config.toml
num_hidden_layers = 10
hidden_size = 128
num_attention_heads = 4
num_key_value_heads = 4
head_dim = 32
intermediate_size = 320
vocab_size = 2048
hidden_act = "swiglu"
norm = "rmsnorm"
norm_place = "pre"
norm_eps = 1e-06
positions = "rope"
rope_theta = 10000.0
rope_fraction = 1.0
qk_norm = false
attn_scale = 0.177
bias = "none"
tie_word_embeddings = false
parallel_block = false
init = "normal"
init_std_qkv = 0.034
init_std_o = 0.034
init_std_up = 0.034
init_std_down = 0.0215
optimizer = "muon_variant"
learning_rate = 0.0103
lr_mult_down = 0.7
beta1 = 0.95
lr_head = 0.00753
warmup_steps = 200
schedule = "wsd"
decay_fraction = 0.779
decay_shape = "linear"
final_lr_fraction = 0.1
batch_tokens = 16384
max_seq_len = 512
doc_mask = true
train_tokens = 118400000
max_steps = 7227
dataset = "wikipedia_en"
Each number is 128 + 24 x the weight over its row's rms, rounded and kept within 0 to 255. Layers, rows and columns count from 0. Numbers have three digits each. The size before them is the row's rms in percent of the matrix's.

# layer 4 MLP down (transposed), 320x128, rms 0.0902, rows 256-272, columns 0-127
112:150133147123145127153117078085137128149148144128132158107159097109071136144128138115172152080170101131129134173125117104182142109099147141117179134113161139137151103130138136114119139110148159114128106131119146136087088122143133147133115188144103130107131119090120119121124118119134156138137127131098106114114161165140171141191118165144081154144142126155095154146153136086162118137158
078:094157126140115095129119130080127141124161100119129136146110184119121142108114108118119087168111128141101115128067183146103122100122126090154122157109115084084111128132165141077092124124111075158087150144109125121104111160125131141140101130108138085133098127118075153094119132125122133149130113095125146112078116143131117146133186142113121148105100138114086110119137108131160109126145
102:114105171045128170084163085134135139170113162136132146101124107156121143149142140137119088114162126122070121139163144152103121087163105129064090170126134115146113134120129072119159120125126081136138114122169152097108138119127167149103134133123127124105124161107145120107129123142123133079111150133145132135144098134119149165122139150145116125134142142125159132151112097147097126096125
096:170107173119151116111117104160152103101105103107165102149117146099118131076147123147148153128104124136141103129118161098099086133127129150115126089181165125154117117118151131145130122096127144148139137143124146105134158138172079128140129132148112149139150158100186112125099119144120157134087147130133099135122124164147107145109128135141168075120113103122169136122146140142134183156200
099:148122113134170152129117147149126141107097165118095099102135181108106126093118134117107150090121108089172099168100125147127158074133156086111129116118134139125094122154131116131124135135135107108120165126099137156157150140149147106134100138160117080102106127133107118121124148133107133151143109082167118159174136168103132176157112150132076144107154101113142143118116120150159100181095
092:181153152124138102136118141129133094104088113136138128112094139112152137120119146176085133134114153131108108122127149116081132136127170119114125144127155098158095114104119092132160109158091142116130151087148091120143060140121094137139097139148091137156109098113094178133171121113103096129098134119138117129140109168127133188126146114156197133148110137164153142110144140148151140115122
103:136129134106131131133191126111101106159109142144112139095125151150157119081115106113096207093122117075156103090141139143105186132126112141140135118162104117138085135094139100136114131160138154109131102110129085127084157096139105129074159159112097167135107113140123161133131095121148106137112161149135123117112115115134071125143126135149126101112135138139098126129138109143132163085139
094:106113134133108177098109115113139122097153135120152124084134151142158165139158157102082117141093173098090141143177152132129106136158118125117149118152109114112084104106097140159096131160106106114163170147111106167155107112124108087101136144122132088147145133135146112173174089131118082123109146097141084142179111115116143122123131126114134130122120161118132115128146143165159139128082
106:115123161134096150114109121134130101145149195101104109102119119081126121127110153150118090142121118073114112105088107148153139136138094130113121142109124153165101136101082112097125130139131118125126137160114130096176130156187101115124127131174140175178163144124133126111179128134108110161167121140176159111166118139168126123127146152142097115122138097158126137143135140180118106144130
106:134128097122128148118131082149129151113118102175078147141115118117119141154142100121071101129104083105104141135134108111143112148109116169130092142164104107141090091112118132161137149116142122168132129127143091098109144145140137106147133127113149166101138096164146146107172161100107115122122158091149122142107159103116092151122190102084174112118134115112147114134079142155122116085150
088:126141155136117136088142144173124125149130098103122161100108126100138119103101157127125136108125125133121143126120119089143103150151106110169117123132091138120146093107181090150142135146136125166195121117102151092167190126117108133134140085120138143157134148088131115162159175123123102125111141115118102077145136156115139101126098122146120102104132094093163130111115159124166159182098
099:093149165100134106082101137125105145142148111146122098160129137153121142132122127127112133089091089114098142064164128120152138103104123136136124124112087132174096114128121139120098161120100170131121114096081126127157176138143153143092142159132170131112108142113141112106129155170133102094127118077155120091093160155085121154148106140150125102132111093129108138126147165158115135087117
099:120126138131142116072094119120136130130122116110181177117172142122150118093145165118099091156164154105149156123113120136131155172095194165141130156154124131103127118105128151143085093132157152120144182130117128086121167121128136131130128146172157127136199133143127130150117125119126171113127158102118151109086164130109149130152133148163102105127105131133133130137154142124133103155089
102:114154118105139145149120116126106133110144148099151119154148146149139109148123132085029113129160111114103110132137094118129142129142119172101158119136111099145071128145147121122151178103103082167163132126152138127131159122099113120137128128100115097115135121133105121139181150167164125088132115101130152145111099153146133074179150167168109137156113149143151117123123119164123124146123
099:108102118085117112080123142134133089131130133125131099167104105112097089115126127111101139150127132135161107129144137117099172160099149100117150105148143184126149088147173093135131114143129131133152171150101132150125130125120094167105131136179151129126149117126122084150156175115060132116178140123153131142100170142104124105102132163098134180104149139138157103139153135109142140114134
111:111125087101109140133097132126148158133140147116102093131143163091127163125089106140083132113137168111077113115149111083112127105122142099120115122134139116156108156125143120170138127080101086114103138150134094131167115122158144145149163120112162111136160122156147095123135123180148157131112108137113130076135090138100124118160163124159102125102149100140072130137101141125082177155132
104:105134115134142154129164109108134133103114126149093124139130129130158121100132096136082112096149129089157168167112169131096176136148086150121168100130145107143104133096170145113095106138163115137144124169154144117164104149122118151133124102103150100121182128146168163117123088119108150117166129167080093184145122131144097094127161150150106115102129110131116106131138106119100150139104
# layer 4 MLP gate, 320x128, rms 0.223, rows 257-273, columns 0-127
094:110147144144124125084079104147163087129142134117127084157126138139103138112090142143117082104138102135137164124138148160134146093163172141127137156090143131136112140099100098111150081116104170136106149126134124134079096128164144158127099099150135123154127143129147171157151119132137118107140087141129124081094138159121094138141122134142140129140085105113053111148107102159143115100161
105:110121131123160127118110139136156180125112128140134085134074136141144130095114162169140117124125109134098152139099100131114062124147144153114130133120138128128089155096129137147152163159129187098143134134172155128110151135108142148124113126163127127108112127166145084107109108120111199169117150139129192178143099129172140141117125143118121136153123154133142106111128114108157161103167
101:098101115119101071151104120150134117145123111092119107136136129122118139122162116155107122175182163101166137140154145134124135154126142132138133126130125148108113136132192155178133094137144126131124086081170137121139125105124122130172150136123164154198132129161139152137124114088149093122157121122100168163080117119158093098129125138124147158098142138135140124110106130093094177115132
092:168148105152147115145145159160153099147117109140161128150118156165125140068086135137140120141124133151157107087123116119100123113117158117131129115174134155152126091125109128099092164141140125124146110143139129131126080106111108168137121099088154113129126176085101114153091101123162098163149131158142194085117127169127085105122153125116139143169102120108157135108119119161126099129109
100:148136125108116084150097091097130117153116122125071172162131092146157137152132145103119131107126106104156119141143118142136147155134147134116117109090129158074106120151129174136110117108072130105119119171089098143096118081176170133089103134104100140117105127116133103127128144161111127118188142139147155129113129196136150122115157128144127121111103158107150143093125164145127146115112
093:112111101103114047130123140161103132148126115127136095106132137121156144132127125136161116071115153121166160117125082174109134119140142172108104130120129133081151125106117108162163103131120159102113160135136123132064123200118153118130130108105091129117100117145087085104133105140079137093111113120100131102141126106124135096139112169124133127125110129133086138120090131107107119098114
090:140141129107120066125112126167150166096106129127108107119126114118153101184141124138110134134145107115107117150152095104098134151142186121137115154149119118143091091137140112122118093119105144131112115117119164123088120100138137130102123105146131134093128134046164103132155102140148110132113138101121098113128167111149134128084130196163166128099129120128114130139172062101107122141131
100:075100138143145092141120117083130112144132112122173152125123136118095141143117137084118148119133102124109121131093179165112099139140153114125132142069155091119124091132125124144118109090122143134126086132137149142069104107111114109111099133146147127141155153152132098167098159109085157079084125146089139138123131097114149140117096147128136128082115168139158125102126184099135106121101
107:153082102122128140134196186119124126115135152151106120137096174099130133139107140114166132082149157125129125122141152110154088138102125137149137109130133122158103179117133130128156135166147139138106147138122158156129081114167141113124095110149128130125119133088077107096107106121156132095133152107103111093146117143142139102086086082135149098152116122172131121148096148081122144102103
099:104104116170106118135097138160142129130147144166142073122148120102127122150112095126123150122155091137129101119139127109131140122134147128151113131148132127132117115101069136129158129122125133095090140179163138141145100148178187138152070130143125121118131124148101152123116101145135151108152124161117101162141085181191131160126144126114134098153091144130147172100092085148094140109141
094:153116076118097136137085142121179108110111110149128127124136109093116126128141131126139112118162122153139178095127153110074154162102091120139123126120140120159113098133157155099147123126165138132160082093134149150132116146127152155140080154114096127132149111102137110096133148094148171149110116170147122181139162136119142099110126115126136168133183165119146131118108115165187120152133
103:106153179133115134122121136104130104098145128140145156161121158109105078075094109159154108114125135117111178121153121111097161145115099120166140173138097169128073108151149094174142061159157098169123162125154111138117121132142103163108134097150128138139157152130125148140183133120140133128111155161128115092154095135116147142120150150125116090110140138114133146120141124100111142147136
114:049181176109129091163132139112098127131093139149112137118122115134146147153098135105157154105077159128135153136128132133132123141115129093095142140108103131091083117130140151131139084130149112144135132130140105093141117126115136121132121139084153145134110136142139141159103108163119175130205115118162117089140113108139123121144119109121173131096132127111154151142113126094199101145110
100:154118155140151132114141096137095094136087111140094114150148127127091106159088139125108129090100135116102167144118109101118145109150116154125124150136096119098120153091146120158188145094112124141154146114102166152107099095158153129122143113117131125149150089121190142093129089113107176138133116130139120138130118133131116117080117147137172151136081150129132109139106151197081140108113
100:097135137131124154148102131153091113159095107126136126146152104175117123149117190170135128087155138102163159144130109141136134094161155190132115167114143160133178098102096162168153138174132145111125144114137149129103097112173119123129124140098120126121131092151139101139136109157088124137123126174111147143113116141145155078078116147126132114121141111134151161132096160135096157129118
099:136124146148103138150090123136141159103134175133145154132125119125147117161197090107106101149156112150127138193130121181127160131092100097188124138156164099118097151126116165121149163103168113138123122132145153125149122130106091136148139109133135082151175139157103135111174083109111152129137110124099141116175117128114097143129118120126096137111162099150103153143139141133119107144124
098:114122112145112157143141096119112182148136142101116085160142128107148172126130117141143132109122181151131153148157114118118156093147124135111073097096188127128092153120091151147184120122139098138117074127146102137159122127114136139136132084173143122092089147122102108110108101127127123107099142145100122124143124154126152156154141102128123122185148138177122106112119129132088086098146
# layer 4 MLP up, 320x128, rms 0.229, rows 257-273, columns 0-127
086:146130122137100060135131136110103179111121158137128149093144153151125124131079090153131104111097166113120142108155152095105149106136159130119109121107167190116135126104098090139104135145122180145135133121177130129151131157121138076135135136142090108101101175148155138129155161102139095136137128174155122109144095150146118117174146129108164105120145124111156122142103160146117156122133
097:134150125146157167151163144151125109128141142105112107115116074201130146109092088108123147098143170170149162144144112172122108133141095104135135082142164148141106131166154159131093108112129141152147061130130125123147137109105080118111114130130131108111114143138160135153152099116128137142095142112110118136164114117145128129126154106148127124180127124149153153083155142136128174122079
101:128159147156146128110140150158141119123123125142114129157128130127142147182120116144190106130116118134113106142082119125117143126135104111132108110116141108109119068176087138086132155133140105144127119157151100128108150136104109146136121126140098070121167156125128158107106129162129116126079139146130083103160124114105081145118142116119114061136098118121148115104103174144106206134101
098:108135070119134088106133104118123097135099173102096103138055117156094111134133166146144138123103121110143145136131190130142155124131112158120114114100137101118122172134082136153136140125108121124151137125114176109136103142127129151099141114111131111142142149159105100115083107138095125105116119159125155117106131085091099106106132114159137103153110102137139165110116127198149150105174
105:125107105158136115096118135122082156112112138121076103138114098120120179088130135123140112135111101103152125098140159166104111134121144129137121176098156146139109150142103126119099115162101118106177111139166180165116117141134132174102150135117103133122126126135140104144148108150164145131130100142141107148126132129137160056142070184086151159148158104140134124119114162122109144149162
098:134161123130110127088099122130202106153118151116111134116153081146139134122124131128090140145126100126107105177129100120154145129140099166121149110116175114130153123161142079166127139108131131145075168135177140146109117103139121149163124187158130134151113087132131167121109132107139174138107102094109138159145072122115143128131112075136120126149137105128121138131165117120094115107095
096:165139104131146144126119139200123152133176123143104132124135130164124143109089089120099138126125102160128113117109156128127138120178119108099142127124081138126140104172146106114169154165132165166139175121145108103130138124104138135094131118118115140151049111135116156154115197163112138120126091152116108096089155123179100120115131119119119151158121129084134122148107140141128137139123
102:144118129119116143096151114135098104188139136163137150167132172090131146111097096119124130134128141148104114144155118170146099142135118124173152157163147117154119152083126125137097160122095091113146100176140122117121131133168182124147120144121123168100146154126143145160139162151142095079122127099111132159118151140110161114171128093133140109125093073080101143116127107125122164147137
109:122180134095154156093123162131141097097158127101130139132114138099151073120094104175118094158114091125155138115120103150133114146113168079152077136148147138122104113114146143202114084157147114093152120099134107116094132136105143110161160136153146141129134118118142153139084166110115117145119120098175099154127153150115104138117134113111124162155129144112130112091119150113116159114127
091:160105115136126130083145126156109123126110158115142123097105133144143127104141114117146127118127046145093119095074132119104093125124106147132135104090139084184131118141112094067116162151139135168141123101189139110119148111183152152134144128114148114161116123101106152115125125115118155114126131107074122141116160133122142103169148073128137139156139160123141109166124150109116127122102
099:143148126094146136119128120162123129099096130106097170125157115111140146129119110140119108120104105117090108122139112129109110111132182116108104129097132160137109141144169119141119143134112142093089128113176074117117148118108146116099133125139159139085104081197149126124125122111156167187152140143130122114100114127095092086120105087134135111100153133117121140118103164069121179152097
100:163145142091137138145090147090150127164128126133105112090134132093135140123152151149150164123140129118141094146095140144141126142113146131145089098112138187161158125138129163130206102158116118098114079127121119141129101125126164138127144149087123159090133150144119153130141123115079160136135120142108125124124087101102117082109086084102124145122113090136105117131140123179145136074150
104:148124085148160098141102137127136126136152118122161100159125107108152092085120097122153108115144144121111132129077145133085148133109111169115143147197121111119136148151099136143137112144155108075108121122103139118142120137140115169135154116176156140132118116114098129146128122114149116151154143121144088112133182178139121149127100065112174134148177173128113104155118128096110123103162
101:152146144148175070151139121107082115141121098091155138111110109120139087100156151125115095133091161124124143135125120129120113125138146111147105134138131104086125158132108107122131135181111131067126134146109130136129147082174095150133131146113088156142129088126146108112128132146075157082092116109169114119105091184111119125078109132126131131155133171105121153088142161128124121122117
111:146110135093172145137129105127163141125095082125139097141131153138101186133130090132140127149126132149131146137117126128137088147125113125163096112138149131131130150132141111163100125135107151112165141110152136117141128101117089157148149137120127104127104135145172174099158115099152145122133119114130117146169117130109119165184143139092181105126160175127094078100193123103094152075123
100:133116184114155109178119094092115142087079174098127142086140120124123124161106114127128126100171154137144149075150097090101141111134136126128116135110122146123153142131104171107141114152122163170135134137114144143132133115142157119107114141122095095123144064149122149121124065119137104106098160121119137155157124151130113105135152135148117109101112121127146181150136192133155147127100
103:099087167157099118100110107120144120151105118132108139134103128117121139120111118148125128080139147121097152097115136152117099150141119128127131124154137158153100126121136102135123175137137138102113074193140134124117122176153117165085122156095104132127149080103115125098139135117061096137105146117134116146131168106138127182089126146119127125135166126106122090170115154168150064133142